From a checkpoint of a small transformer trained on Wikipedia.
Size: 14 layers, width 160, 5 heads of 32, MLP 960 tanh GELU, vocabulary 735, 5.96M parameters.
Architecture: LayerNorm before each block, learned positions, biases on query, key and value.
Training: a variant of SOAP for these matrices, 220M tokens.
Each number is 500 + 50 x the weight over its row's rms, rounded and kept within 0 to 999. Layers, rows and columns count from 0. Numbers have three digits each. The size before them is the row's rms in percent of the matrix's.

# layer 4 attention query, 160x160, rms 0.18, rows 0-54, columns 80-159
090:521551522494485533533500483503564409556430520514385429522465508412552560520481542510436479527463524403531550481563485520578441554460434466493445519551562575503510549526448463550454511481525482551424550449364576451494517537508558583478470522
106:490468538460537620410636513486468584527474529548509480590533448578510487400408549525607496499480464559508502555442454631449526504516428528510493551562507482601445505558502460452496422531499502512456595476501504420518493427501550503464545536
099:469547453486433476504476488603559435535445539569398448480460536602524419615450547497604428480550531580403528553429464500509474446479480421483514524485457460450572387446437529624457547530449426450527502487521485502491442487566494458552477575
088:423480473494569519543502495524525445555499524456568550444459478541529433490477534561503471605466565555456407512548503522560519492525513515476606504470412444402423538406542519421464534475497454503565461537507458546499611558495504428558431478
091:478451481462545506471510587493439485523528559532476568414488566518553554465540460497467532457497491563502495506450534596435534561560526561468495475524471554421461460581593404457562496526531440472525436561481444502508551498430413500403568552
089:488405529549568524532522554464479445467449528488532484453528437521365571518535516515608438492514500482494461434393530482460585509461478461544493490531532511572480512433536511429489522518373567406483554531483490447454539409583480526556528580
080:456438529546504527526468499523626467514416540495447465500479563544474572625454556516507561527451498471457504500469483467541403500498421465501425513512528470561496468527479580579469525559490521484503459426490479468448449475510551596520561534
106:445521457477530605492542517539497608528497480491587548575538456471482410389518551576453543521539518613470443526610547517529443449575441503445479598482523493357522553501501514500447575504481504429574490479513410517467581497446486443611408515
089:493522597543540553497493464512550494462490520474508444596480467592442388528516547544521525538498542487358457516572482485496508386472413457562502563572507488580423480508370529490448476511478491539492479501586494465469378489472532448556511523
106:457497468577529547429551534489469460530531467596509529533431558537575527465497523509495594488369465610510451553488531595439585411524522574515463509525578505559553582470513431436471420459450492463415524539567493449476442508477578558522491507
100:391511544397563452523494492463462452453533502449517510482464511501536457529497459584428464672513458592494509587583521509601455510522564456454543523474438501385427480474496533476540506507564416504573474531504492546521560521369430401549508471
095:462483429489512507563527515518440527469574525549525598476498514535470571512566451489520474503520519493501490488464498583502528530617646496503560554506477498435545538463583453420470466505497637501565472418521545458519523360422489533525457523
099:456549437552528572506564526554415443507481507489494510427449546477522567499487507565457460547451471451429478473642493608508557503441523419574471432502496524564447509509534530382529436493463506543483640469530420460456498510484583423559460540
095:428551536553463519582530416492563474488485480485510509450476578588498478498438556468550458474477567450496558566552515502534445425529519464469471493488493433499556549392508507565467493491577420555539539506497501528561473548524489484570421458
079:505526571510504566427478414467432574411493440412585503498538473528454413537508526480508504546463484464593476526477565478557530457533558562465597514481505582508613572504463520462471550470513505498519530434531482608545498494510470542555555425
101:503441530584410566510595578481510478560502431591520544562488485536482433448508509564479433478454466533566503433436510539441431437460453560442501626504492579474508559529615409496402433430456521560461518460535465525526482520539501539568469485
097:582465507486471444476405536430551597517542560522495492628493478583494459429444488400516470533563456516556502491469508501475464462442438485562600539430487524501467474499507440519541481492461462468505473486411540543458494502415498333490557415
093:452518459559485549562516533523586447501515529446477520455564563539560468629476533550546534404478498409491433502647459511419512479476497457533524438480567456519506548473482554564541476454483570558431524461487472509515418466494533538468515506
097:431571544552518552456471548450510493507436478513522489454453500470449542547596494470496505518529590445509584561491441569524512492530395520516533535523483578453474451536446484468423531537630530589565524409506524558467564458395563447481534510
078:474545458479479368602452544549457460511504509458424482402474607505570525550472455482452460443481465509430529459466522506427487497429463401496389416500523448503511438476510487493587437541447456446489541510589489468543460509534510435499525538
094:510465442506450440503562551570435417431485593599508441441518489524458480518508496436434464484571478507456473458473465485454581488513474467583493527471386494437452457581459526428554487478482458541419541457532390561464533487568483497491496497
095:458425536493446527445442489513481561554479574475485400486470456497488439453525517542485483468540532527530505480600532524483457461490463447504512543436453503511428540512460529464541443476560509562501564496502543510500555522474495477421430502
089:477572516470475499531448472464585464539506528445434408504421518529558490649487521478572508495438528502513560470590524545590439452497497412485523489522518495489496508448389504605485498538535488508520563447529530491519415516510501512514509528
101:394403451525511468553472552526430462534551438587511500428461490454476492453479489471476425546526517556493530520485558453464518513502553456482581508486417460448551542524487543415481475506558493584504531511458491442490589612475538498545448450
101:427463470498471478508438538524435564479556437543563580562562482533491462445487517475528408474555535562456454622499438453442452453483485500476540562475464527409535484499445479437483491522425552432570413547544433450458470522531446375493467515
089:459527485469507506491463398606519452471585530440567461474529488464442472432423467416431451526526495474472517574448527464524475480513503501518541449437457534415458423443452509476427546574434443434467466498440436553564522537532498494464502507
095:482498443465478517546446532467458537495474558494595476511490483568461564455604511491578470555481528493517464514459513461478555516571450501428519484419555534427519396516515540424484577481503502296511478499504468510457600434552450483535473546
095:532493525566515555486518540515523565501472508472491566506569547404545667445456512553465550466389504411436517487559550579408533571433509526525437501526567546510475521551543480555494450548499547442507439490562471518549480468434486537482531569
094:548581394430514467495470493578435401520596552495554517456459462529473526484530491465437451529530497373454533531569440443499476542436428454512533508418509515467433449543483613436468523485478469536556502499451445530492447495569507395526464501
105:485440459573513546516477529382423502479477491549518544501400503548468555457607524499539547382541479509527433484558518520401535423512456531551549574461464549447417563516602498433601484505577497566544539472556511517528467529395524452545508434
100:584595401582447460478554492512457378442473503554425474462400571459464504450593559548519427503518579475448528506526477460485470452539430537559502461438474494485571464496431542461503580506430501473465517495517469509485416480631462470541452423
107:490396550478502461486555483559537384556482531538512464585436545531468487461493453528426422541520425509406569463431527549506491522487594496422537530589456519608443498566575432514482500485495478586539464529547527471540480538520419446457566490
107:377525576479509566473410518560488437559579500477483455569411421449454481487528494565417541521586564574415376631561426587511503572557559465422484507539453472588530457462364473506441516548567412505541393560508579501527533467480440489423558592
107:563442552541519393524505542480479500459464486428488539583515502523482441457477518503466489488482548448589499534438502429476581470494535440520426500458472599560499532618497520503495512563574474497528489429551471531431523551505440500526570544
115:477499534456476550503458568412526607414571509452549515555543526455493512573451544498474513592529397628544464590506537540527406455512519506392483479433517504492482440422441528498514511467600563502497488534504502538504555557464490447455428588
112:522522605524439472500486523566478576505457536542469533517486538397539485570547579473572436542581438510648528488471550440490529466483439559479456467582568438485490480525489535498515462461510594529539466446482518538521502481490454549371540569
104:471440523548539488468556461509508572417547526506448514520510474432479477467483560538601541609409436547520610388506483469547477535481448525457539539506491547529548447545591586469516536393519510450547567499460465529566456486545479472479504457
110:575494405498540506456444474435501520497567508465499569632496439445496481578502584506502518520410463494403473531517495558475527547558506508438441555621444422533465597577429518483443514534495503554438523442573448494407508471525576529531497513
097:403494460490539551478476616502477523525593537401556491603528442523504533607503556560448477527502553566512494531526536498524505612527483482498488560583467483497555565486470469520468574419531478555533463500508474537621497547480475436473551419
107:535552515519484524549667463537451428530444586489463486469512451457431585433549479514432522521428558503540503452427452443462435507500398495462580467479470511507412436551491396598536508544471488484443516511532460491533533460586507604456481537
116:494557581542492533471520463450483495482523486478505488549465606478591525597508453537498494554473476495616450427487486483552538554517572470534530535478498473503493506493524570536493435506534526571554497485441535554585383442460535608461505457
110:451545483424449525480440487545483500550519506453534528504555449573500537518509554405478565475526581509589467421489570453490465500522578540450423438490493496542517529483562538481442484532555349571536513473572552453456429533496509570469576549
102:523523491494520576456554407506436451562579460499470477472523551543425508527538589560455525433530432499555497581528536439391571439466422535553510451491476460515480457533495474521469430441539622460554507459351474440538495472595517427482423385
104:628530455585498501463553556509595460545433592449556495493489594470534478473491469561572453497526482464450560366580537444542457529382462563586522491459479518498434522543548450475508514409546455485450453533466498565438603499454448550551463459
099:526476416452553420516567623517509537464566470549492480429566563595489467499509440481541476483621501543497385423488511461396546387448468478468429498559488546522480509503557519532412509566452535567508572535543488576593487506530498493486423484
100:457535431431499509436566475574513626458557453422496480486535509487574369473523398453462447484493460512451538489477497502493539533491511486467511518553492493461480574424503483414512482460556386460492412576470449443481530524475478542466536400
122:485492539557415468512588582481552478504445470544383513438545497563477491561460497419476503549488486521549479446479497462521520584444524494512434458371498505495552506553421467481528512559489568423578557481564478462510406503476565465450501501
119:554542509461463481489430398448439503513492532379551480479599532454532487500584565452450410529526501525469604545520475483472589546429472483460477449528535474507530501468545495429524416503485502476414381558505572492571546523526490456431597591
105:504520425490483378565594581452417503480486542492462574472457564475520501603519565498593393519420457440498541444513522522473474516511514566448421479508473543492455598372570563490463581499324572501520529514562586509526464539465484476566509446
103:443470524528537469570461479524513541506477502583539511491503436495478492429509498565499541539558466497539469523504512456519609487494406567505452503561436547508549373526452452410442510477588545513487540516466600573464560493459461440569451565
109:477518420516524477572597408526439443433469459552427430411493439453418500482486586556523505441464563557529478490414513455449523491454518589422486543521376504519470550531508453441536453522511586536525516472576570579458503494543543418530517529
121:457398535420537499485552545445505509487420459529650460565568416472566503522516507549479421495479616527525454448513464586563449454432504501512486606485525550485434428482495584472482535452586436514501514568485510474571487467482520530533459474
111:470433558520499407498498516535471422506566436520605501540501471575588543545430578518541508531526402476526479541432442437506446457569595550469439478490491611510544536426535537435465486475501481538507493526535547569557440533518548531446635441
113:519416482474480446448557494456475447506596503481544494554448508564561535547528622524414531501501403416409497551502539529483473489433550510543363465475451427491597570510515491512465433451551475457566522482455436463443478468520523496491603553
104:498507518501542466588457475524486536400462582452432539440394460462492584445564481487460515506429405506446569507498541477401439602495506402530504471465481594493508434564575510490515524581509454474463476545504504435527448485471469407521450563
# layer 4 attention key, 160x160, rms 0.165, rows 0-53, columns 80-159
096:568504530531411541545466441436475529503566550522531529619548517462532462557529551500427532490432596514444497555476486517472496546483472584557500412610513411404518493450452490496459494541430524448492418434576539498477464540454486567396498536
100:522505472498501501423516543495611509569541469469502525576461392489491380526596541436515490549443562541521455478513468448496428506621559596418455469549454489543451480446481508471503541608393522505485434434549501524462448528517421462495478489
110:474532467456397536452603535566461506541535495499525486485476486447458496534572436564566499613439497468468482479453437554403489429548513427484488511534557433366559561494568441498481435550481515428479480408574506453457437467508490559446452462
092:481495475538514411548579514554517353510400455464440503363469484493442593440416464560596459605493502454529494455470475570421488522490529411466463573444513463529512385451577577534521527493493403499510521483498520508558534456607523501509500554
094:502361463460480549556519552522454510454668502467397517475518468517558503571555510430423478504480549578528557521527502512507489529549406547538561524485413444501462592493498601457545483444522591516426453513565509497596572450427474474424455566
097:489546479448493541462446471478451476538517492471577596534436526491521456468572568494526523556513480583547472522536454503478483492614494538537586422527507516422558608529559434525496440518452586491519494502494503461407557455438536535537390550
101:529505484494522595448513522421483557540618501497480532551501610493533511545579550505419569535446505467488416549585488460487479418558518494577529444512474501428568584500513429547434509441516537478463522472491528530401492415494431487444387528
109:570446549533543486549611514465393559459458485509461532472617405478508526505542520465579528594444458431467415486536464565580460482389528539499419548491509395475548489509524538456500585463547488487545484530499482450523509520462489486556516522
089:494589453532528517454556549490542527570504465467547506499460492477473495457497457549575483460442438428494465529512501502515524507541549503419470546475579534440588466470582425531513532574463404358549517439539483451476471559574483521566456429
107:487400462527506587489478490514516526489651494490540491512429438491471479463534521477402601502433528524473559531473563466507475408552447574528601439487448545517530566408463502450460497426473548493414443527501470484472466430486499457464432502
113:469467427470461396596519522547498513460445519509397500428535430498492590522369513527528410520469494499467485461447451519517546539455477463501441575470521454503503412456561583425516523506550463572536493509481446451646555486512482535469494519
098:469448539470461448516540517494456550497601499510624528444514514563499497543596540407506519477584482488503493531572468563511498465420498512564530429504522568522400567430457464416637433456508521535501433498470513536476569550458489556470504480
115:512477440509505423490551454438538460526500504545544385408468406612439565410437541493523553488486471447553501395452356542447491562474513478505437497433477493542477458454519504438548442539481453534591607508507480458498508546582484485540545495
099:406497544526466467469567508510559376547433547571477424452491595462437559458488456567586496445526528438507422512430545467532447469442553397572466536552514520541527449488391445521467531522542440533460473495537498516400527465549507556501488490
091:445496506496553398473576474601537412531368446485541470474476541487436512458469503608560461527556473491483484474466520459511522580466501425462428489520562540567522367474561480546478516559467417515502524507478464569401474542581454528533537466
109:563455501633498560509547424493487617542525491501581518553521492533526414516619512541499584522452574573515488565502541421411500410523504537473539496546533433497584503407476506471449456525484557449426522452488526539409509497425438525481430527
105:542609483554496525466476617566476510440494527471553553488512427515504501470491367515507489462523478458481482532543533518415496534538557553468454582517524527572445506480532532464552498599392488463504492478453486529503550518625522462523483501
095:481452518446494496473530488508478406537507536458481458486465618488513544492468498505543553503558423479545452543501399572504493480536513469480477493468523594445437474516534453563603480497413451399476583391511485513388491494467555535513546474
103:545522443523456497511517586561576442523551495601569505556530460496449480428601552582479520456470540444455482489516406428496501508455517472512604461515527508530474560463508464410506532576452542512427438524507478507494558464502407510512468442
089:502442497526441573500451523383446595523634533557485537562516553518487472538553580422423539463460483569519510516583546495525498460471505486594603442459424452468524600540407502452491469472539575528476480553530515456541501480465485454432420497
104:580442478435515459459565518502521542492542470536565516492496466587463521482426536497517501530543405616528578453503406518482511439553512485497557523517485426480497564524533543489538435429539464507577573548486460403575581536538487509572592461
094:564399584510447507553448551351565530488496447514479476516528473566556462522424548513493459443487541491504529454491548488528514561448541473421456516465510475535458391429469579455546547542576490443452447497493469481566485462438499593477597578
097:546539510532401621485516542436483563598509519524508518550468612446461468556544569573439581459455535456437391587579532488610465465446504454550540462499514523482518515477402388452435485549523488483409488452528517511437457433485500536422526496
107:511496509440460506501493478463561504492516460554485437387517382576516457463476507477570536603520498573486554428434490518429531440428511451542451567531561479570512524468551607442463481444542475580582490496417552436561575432489454522527496551
104:547501485436507517475579519508443485438514423506518499432532384482555489490527488467590479612495438488537585457454577521438442500516419460509474554493595437532546568478555520479505470511527528530567449512435512375539488526443410466490471525
089:467547549470498406512594527589528403490385447450476541417472515428447582457427409552523450569483494527517496489423448474484491553555474457490506460510539579507463452434521476530466572557468415572519550490547467550396489467630452514478529494
099:471476469446482532557501552547519579534532437564505631554525467494441537501551464480452507524491467487556415446556517456535432574498500486505584425439466441495470611557463433487480551463514535505524501567538492434509473537491415486550506522
103:548467494492584581510494534419448587543627501559428552568541557523563451514599538436436581419451500460535468567626519520539531488501489567465574446495406489496527573584446525499521494524527570491504485435551565464501488530464511532474420481
099:539497420557554455533574530516427527501443509509533521387443442568407587483462474497540458480510431465565530411485384533425527549492559455517525569364559486465496461442583443483542487502517442480590562523531484433532521534561489535514528508
104:565370519511518594471405590461493569490527509602518479493426499614591422490607495524503563417541530546499492553515516427567480442474549583518540537454476481561417531496440507437536518447551595507439471565437452431562529440463483533519517513
101:616495492544491558463566534530510469508496498568568481465475477579506452482512438515481596480508446461512574492485379457537511501503559483569538470548524415538575498421473521412417574421499521512518545539485408473506468631491476555477536479
112:447565487579490506556487538466544484514505448429491540414426563546537586551612458588449411479465577581543604562437545461456575516533504572514439441508468499500536560454422530456463524491525514535408433517506487577547548490520523467485519520
094:446539484530670437519509409496560476552482463522601536449493574493482503509519442484553479636479523447429531513509494492551473560451530534509522528464551541527469504430532492477469411384480516526490523459452506571469509570505496506451610577
113:497432550502544389534404598579499491532478536534439425514503456566458453418497479502513506475539526361590420548514498504563447435499548442515471422532490556481471458510491418597552530469593517547569584484476447571513604478643441520521539546
120:531512449447569508551490535525496516438454511595552475440553488426485555528481502437498445565476645545459494630521440508586450513432520504505518481367505482587459524490544436488513540472545569531476503441462461476468544463549458529521496514
107:393501518453622504458444487510500488485496458512520546542495536502567428488448477519535541449585530505516573453589473470408438491502513453491562448529490520507522403549527472517557418482508516517396480576484450465542439484463430504547525559
096:443452535505351549495513502446553490492554552505423531533563509523516465459399502531499526363565467610536494510519463501431531462565495531462443531536440401464518547516490547418498632533542440423546511531430582432480498516445434491518469502
114:563437503468566470505546522574540504573514487613486450492503529503474494519553473430535449434461519377443500513480471508438520475585546588424495492483543555507464497470494533552473476448540521540404568455426506568517560495518539552436584523
107:568387431468589478497571470475491429509563464575475523534521541523460546420526523552511479551500412434434452612436467575535495505573474497405486540350442634489568442484480481423518490455483457540566528571495479484482467548520489520511501516
100:457493534491486494482443451632518411576522338457456480446540481515562479596486522508443599494466419435464567370500528505448466580494521576587514544536492470490454437446485522485555418494439549440479486418474480563464455414439453552524497494
113:466439466480566558465465473549486461497540459425466483576503506473559541566459505512467537414486429493506506423465496481420536461569502566526507426547532417475488449576363515497517381510473415464558467561535518517456468484395542513489457502
111:460439568501422590450583541479556463473483623504529440521483534526457538534495448479448435431606488514530540478545443461468502502524507442378454490448408477479466601439530555510505534495408397491561557529480501492542470492502551424462494499
108:543513470541630466499547465448535421566371468520464520464485457458516541521542468517524551579424506484352539562472517445548418517486549457500521494448477615507550573502568497559529437555468571568504482560513507570560479528524520516498517513
098:561526424530481560503403491517599514462570530423475461586477472518477484441494545435458579428497514567558419550495615472524489436518553445446497475541484512435496496559551430524522611624500490530497501463499542408507542529539483590505489544
104:454447527505613464408461449587518526536460493484492588506511551590504460563425562452442435513419524484532433461471474455506469466573484446496559559483433533534542476460500608537495410592512487552449492419469494562549509591492454475486426514
110:499520496560453457446527437471459451462610466436478494526482544520458443469562424452470499395502347511536471480478472578531507454506533559444442550530428545562574482490485531419543592447522495469525388605510558449474572575451531505505523455
099:605520619440385523456448527403469556459485597548574574385474526479423540479485487512485488500549559579459527601538561532523531511516495414559498475477489484520526535534543511579464526509545481497529555446489510382508431539578490491469480491
102:513555437517680477514482536500424519470552450501480443485551506429432475552492487528484552613501585478494503529546449540531415488496542453425490472495546426545548423505537460586571442478421458597443465487564546513564505573473458532529535609
096:605482519461400534488482569406417506481528615594547484497531501531407562484513585543417462475469579565552472570464522487506595522587456493508465470479481500533501481506505524445481618506497527473482549509491559469559472510520467496518444494
111:440465534533404427521512486433487566457521540411579503564504540544479496493484576482591520492507479537543476454542402500429507466563497497509456566497489482395574498543406528501491518555467421434468551517411444471522553519528463430534475445
111:473490527568424422476534447525497512516480466465520490520470453534574441481565518406467491398538438458528461379599531591454525492504460475539502447519565443477592576510559523376564472450446614467480495522464493482549469515445473568551396360
101:399565443544570467489543438584459512535516433491462546505530430518571522491475506513530448595508471463528453510468419554565398521465441570443536478502581479523513406397440495518611453501531435480396543623430516482492518479443443488526498537
114:495526514556523534474581498504454446547547573511368472535568469581574580578499560537407485428560471503527430497524426474497534498513488520484463462571515487516432531535403530438552449444488402505513473517420470488451477455405513470436452425
124:531493409438574506518470466543535431556501577506490458580572487529505538517490485524474531515521536508498452516520393419592487445605502485477460380599568477519485495526434433505520474574505406573461480489483536461432525390634502521380579503
# layer 4 attention value, 160x160, rms 0.185, rows 0-31, columns 80-159
095:561515543475548513459493518509523528491589522468541566460484475509450515516415571366433464440542477532578467474473476628488516467466484446491557438469508466607494481457376494487402500504572548507566421516488499502536469495447521499567432556
089:554507492479484416536440582589508551445468595528457544497583486530502519428449621430479571418499525494490478576584628578444412403529466493493485537584551509474489430502446496438466493588503407539499500483385482444442428500512523495508435628
096:593477527496492559593526501569525465426448522471524445528488464482487555497461463530557609501527542568543525467523426517425527560542464464496510494510553467597520460460547536449549576499509519505521513535442499433557562471475357522498489464
083:432525516504567430427467481498568526463495452390588536472515499426467497449501489483469496427489427457480548523467403562515525463560485453480511450549519434558447512406592495507454578554460389455481438455524519410551457403528481455553473519
084:524369491443452556560555579573476534545520488560492597482528444482526536509478486453523523463468599547561444481480586482499406447452458537485477509522526529522514520373455446478532507508527507612454476580571532445497567411479506512498521545
095:458524499467563562487462560464451568488523585477573593434566482468607453442503594477373500436544536418473494517537467566430501428532500557485491567514570496503505529537418433552475495488487506483479471459445456460528549564525561439501522616
086:554572552549504533598450548539523546488511463511448398518484467537453598429545492470503564541520508503462519501462565482543506509512525517535506491545486455512544499413457563499397483491444476500391493517587458517465527431405456487436567505
094:559393505453489506546587471526547516496539478521519489570541532524451515511489430419502520415629534490380524429437497441499497502502499421522492601505501513494510477514527518489559447466499466547571453506438499457534379567550507530415462490
087:505496517450470481663555492589521554527561550413459391494489485544459524458549498423601508413485510554455618507482508470434445525451430469518484541509535495490514503429521467488479428535474467421422529467516442394534509508456509460426429492
083:487561519511487550461565569577390417547524560527453421496499421583550534512531416482562529456474536472505444431567495428494516555434501464493492475487456571543590504505551529596502482484461504544435539537464483452467470522461570423457473437
095:462443471464573519438471534390377534616603525562553485532513585539531462474522491518477522549473496540451481416398411493468488481492532545459471509404512500471404413501500530509434591438474518559469602448536537475453536562496458534537498415
087:495495469467583429411458540404465496412555555496498494481555491403466563510535586563469465478522452477498502478451499577489574531391542518509487508523542444466434443493450517652407645493600538491482527351549551552451504434455532411423530565
087:594447504539520412522493544535503431439398453534450523457585478466431581578460514524546472477519463414572500515453583433468506411464490483579500477527469549459511513417478446519553526452521509482490528509459441449507421434472476570474592494
089:473563573560561502485483481531532393498490535464538392519425512506463555498448494511480512569541541487434604489469537463507537610502514454530510552448483529466484477490583522393558575529484552471476495520586500537432483491531407498468491552
098:480620620391497609499480403541495434515495486522538443555570446510450496418418476547506507526494442430382569554469504488501496541403531488511479526439559540472522515569463518537509454416588486541471495427516419535480423497454487528478569498
094:540511538565483519534486545473536543447470454517440528539512413523422510500406513520493526503553499636556535569497450448474449577559506396586478386510537537467504446421492485437529531475431446562499499545493599482559501489542499521523533561
087:453499420463474571543406515471489547596581523541526532507516491456480469437534387592469404565453393393429478467495524469453522484501539566473443506551504403448551548573515526558457463423496516555530554467536547520472546587447628433518476474
086:458558522453551529483475564493479590514486579450541544499494466423534535517534553445476495492455524438551474498566518463462529449522453480524529550557405529536436582470435400445434454544515539521543491474546470627501674426488464467585381495
086:558457492478492419484421529575475466451417459571446477418507605435449470505483519524439507464481555417460530577437514433454530574443441501461570539509467517518519478494596508516536530491520475494403489466498468455519541453475447381498505521
090:517541579479485478539515653530469435522387522507503512427470529542544575519377551467568442424499499590571550441445524588481510486511477466502503463505510491513511389453585452540514507499555522447502449596426489423558499449421570476490584537
091:489505469507469545542455505553442567392511518527395478586543443583526539551532414528496546548492554506430532528542511379482524511510507415444469462507526583471500519548533525484453570474476450534371634543498553449433513436530519481531485504
090:474591490452507492400434522484503495549515495539483428487421510445539542526490516496492449532514476477447470517529458568579540553531439458551430513509486556607492471483444581473363535571403486546473562583553650524526520495505495493493484469
090:519520470462596570511497391365428562608522585455569587495492568445565343474526535456430493591558537538559448484502425520507546525415477632418510457459496500492556550598419517537462586581457531439535532416529494482492531444514449459537447475
088:518494515529513493376477513459423548480567537520470433433501396550391506509484553534471444458560498586462589434433502453512455491569474440554516456486523437482491457500452597395561487441526424506480609538481495482474494512557548488513550569
100:506479505548446456480539563619591482501570497512488548477536498438465538452472449455569509442423522458516539532465493537425496458474525487489482437488502491512384517413493452439451454499547498538488506436525502489548543436473553544525481588
091:492555470572587455510440467487431482508580542508515457490522398551541584508551482555553485382427524500453495517485489431468600544500466533559492518562487608427563471467522570500387470461510456437454666456534530547518561427470479504457473453
092:487511538472423505520530558479552520568476503534519447516663481531524474450545488547515525479503567542547459483451491515499550517448514484561466506479547499534484413517471526484495593458471509503539556447443488500475522539431519589449494506
091:444362573490456489567519455474444424453508494486482436492509546489462522505525551472482483530534621565560534434462596585470492508496489568478504492440441510460426549548503444484599531497517495480498470446514474485528520396628501521541524541
082:553496547449451450410519543590473455452562501456552500517582393536587494609454482473548486587440521531486493446438547490462497428604554454513533504490520469587406484462597446501460553508496529474472501469384466480487490501446443451516562535
099:481475543470393528560539606530505445546443433485549508526556525511516621430543464542501504459450501497472513508539529486487631476505497440549515497617551551468519384495520568526444451461537472470482465522379426533510479458476538415400531498
088:507408428482536528445477523494468523508526514495544496443532455458536463575506423509515529570423511511465441510588559367531468561532476440452508495538582443535537498481501472536534507567557542440504472630474599507572524520423531505614536403
093:470468436423541540513500515502472535582511601351532497472467475479533416466526434491531509495535511498569494473521419595504462482449584521459510508566513517489553559470523507529487511446520485545496612456448513482504595628380567445547431503
# layer 4 attention output (transposed), 160x160, rms 0.153, rows 0-31, columns 80-159
090:474488446459479477516547591472450486468447505474518532553561549559500472554528454511575498487466613493442533464510496502546506491422524523544415475505528554554487498519520490510543473495403434446485588490475519462514555486477530503499526523
099:489513524571480547465525497485482521492561382468581394487447479449467422510572548476580438524420495530538473399468469438492481491561495463464427492497527446615490567598490524520523508542471558431485437551546509506550553516514481500524500462
099:466534527484507461550514514526405475525582452515577533527553478560507527445477577489543453482568440492436518422492503468505507353446519412465483553471518515529570589456394448458470530518468495663533468523460432441473434520463511418551482530
085:576493584560510554529537477499459528466534545564489464538499537527452481417436504507529509371471498461558368482511530499463515432500493522602479479433541583500586483570461476543592526557455651499431541460526415575569473518452513531574570477
088:399558451501497425478505443465552475463401513434489494567491530507516489603554480495445584495554527530507562522458454477405560479501538494484491444464436473450559440561460544583397414495494511523448520478483512524487515558504529549596491407
097:504519515511520440439476442554487528409589455526539447558500552508555546486446467505528441546419489564487552521523486506543481481497570501494517437467482544456514455503564539555451542579479445489512619484494533555552518492539429450482460418
104:415525446495486420539549511408486423476533514500509500418473547600540541497504431514518499467460555494365450489516520516470525479542556538435446438468511494505572436524489449501543485497420485532592533493530408483491473469557376483610434522
106:566534508521523502455444557480504557505442520488572517540514478483534508435543514497495570493433482446525539484553450531452581464492410476491393556412487468528468503444454482419461447503558575481516605422575469540474598457467555486548529551
095:433558491505484527516516461463492480575465417674539472494514442547497566459482570538428564451491519468494460512505479584463545562570535529504537511565575529571415504499486536548440535495476462594553490533564557454439555529452443426538503474
082:570477505441551571555481475465559477399429458499515560490517573458486528511459545523478515491448506480555584553511529533499490507532531472510448539490535436457451499486452521465537512483542486504427484442529452517490491562469531421577463518
099:475522557540530437552516452544511449563418552442468519374406552482417524432506563528522472543497505531509535446525498579415485453494548457541504460589504578491569540488433459460548477568463482525585476372568483478394434578527511429477515557
088:520452555478482489500470523513496492569422581475532509538532519559440470389460437570531527544435539586523369513548456469427501515560508440579563453475456401530564464567536518330578539461503425545519469545430506472533483527471505534512493471
088:494585594487397458542490563441517514500465536491567521569455447472499451516528525460435575547457378501446476493535490478527507575463471531457533441552446445488386454556576517487506458560481502541539456527479471551489568536356565423494391554
088:533468511518485432448493536553405508412441540482463527387484473485395469481503512454523397461486406496609437466545415531429596474579510475475516579501517462599508461488523481529468422508525439503480520470490460533557471514493529495607479440
097:502390475517537403533557505462578548503439449497505507462463542495499551597573527516456548510453567411521414498486569556481547454510520598464583502491498452414469571513582423495519457421460471524514495521492498530470545427484477509514533445
090:453517518464558540470555478471459439521568536475573454474479515540480477527436492517577493553490546373461473488537505516452550487581429572524464617483530452559493536508515537502489433546492527556452479447496426474535423484421468534486511430
095:444498546472474512470549508628527480507561454493521468499553552522592477537498548484415503505488503610509431512498475500455494509477497504442570474490499591448530515581548387553537483505489530451483432500470457570523490449514502600474460515
085:504421474523471551530582471588431547443522511551489552456509542467538387511571438536523405477495455529414543468519456496611527456501554533485443469487494532491479471584544562416447585471480428452447528474503552415473469451537439550505586528
087:467533602539445524529514554491501470440457537444454533515466469437529554409458472562555539527395441459591549364470532487510509493505493496513525534510502472494569510564495555524481432570449448529516484498453408675457493539471548619566529537
096:471496479418505406562609432507491454400405498525516513542488420488480538459485524531518460518480507484495531522494428483549532615513430474455426531463490519469501485430570572518406614498536587520468589500498439519426536547412508420611525458
088:500554554544490486557645536494534360624534456471590480415518549428518443543488510468548486391601567502501439490502583481495457399518510547616483539468521375511524455475466404494471487484476539512560462455473522512489432474523517508571535444
093:508445470525521542498543512567405527439557495478540525472496567493516450443596477497453508542494529571503458498515566493479433448638533496523486504458501466388521546442461371506504559520523489422552430507525438480493440447544597464546536544
088:516594486432512488596485560505511495580541424558425499446434541570531517522529519556452418515400561559445458509471500518569471489627513453547520496516517470479570566499463527464516535416529454513520435379537565559518524478526628486418497457
094:547531498477523516523611548482425496479396443504481522533497473501412471482511496448490611597439509487425466545515483580467593452415574512481487591499506544554475526485576470435527533582545556449527535481467437473521455493381459493447435442
098:417491603413582524446528490487507569531383516500482506559574457484551495544527531487480492534482476457456383496489569494519444522437462494489481497498498487508582428592477561541410497487448581493472437540503597462505491553455577501575553494
094:446500565413516510538579551569541461457505462585485534457479514501461536440503448575460474556516583614417546539505534459477469511485561491465440554515481417551409441536541521490476490512425503569592358465607529409507465552485502538481448509
101:501498491536499519494498493507503496443601480514561529575469501407476493547470468495506429486523465608436492568509485547471474493475516533459485456465538450408448578474398578441529488496482503551473471528474515462514515526434487436595506516
097:527544507445515463487447413436576547512541521485465475418565466412521474486504527457522434531608381458483443563544467363535472545502495583544490513475583492432592371506507428509479484515565442494489423480520576533537472512505512525411465521
091:476454549502514520464445513496566534410447519523525506523513534476434514529489469488480573505649475504466504565567460486629588470370465460416445500523452494488522521620501511516564577418601495444487454468471552476508491493485481491540496456
100:475511509513520462444530444584466480491477527491504508519501521528478493486459472473550490467503429539517441454478456588469470534472489494458386457453513434561434523492511435556594579437390488535471493495576544472496558516477466527566505597
085:571594516549460547498564468448614461546567541485361487520460464552539434555501628520517504492518453539573520540417442496491603461484464474556504487553325583485497538492472501474502466423415571443448508533496407500494488492539418527517514537
100:502520522388460509510515489528609480507497442614519465431595489465542495500431574456491527551416595473577561516566499472465566557428466436489602400472524522539476556490449509495510508438482536507427458491520544520446427455555512490435570508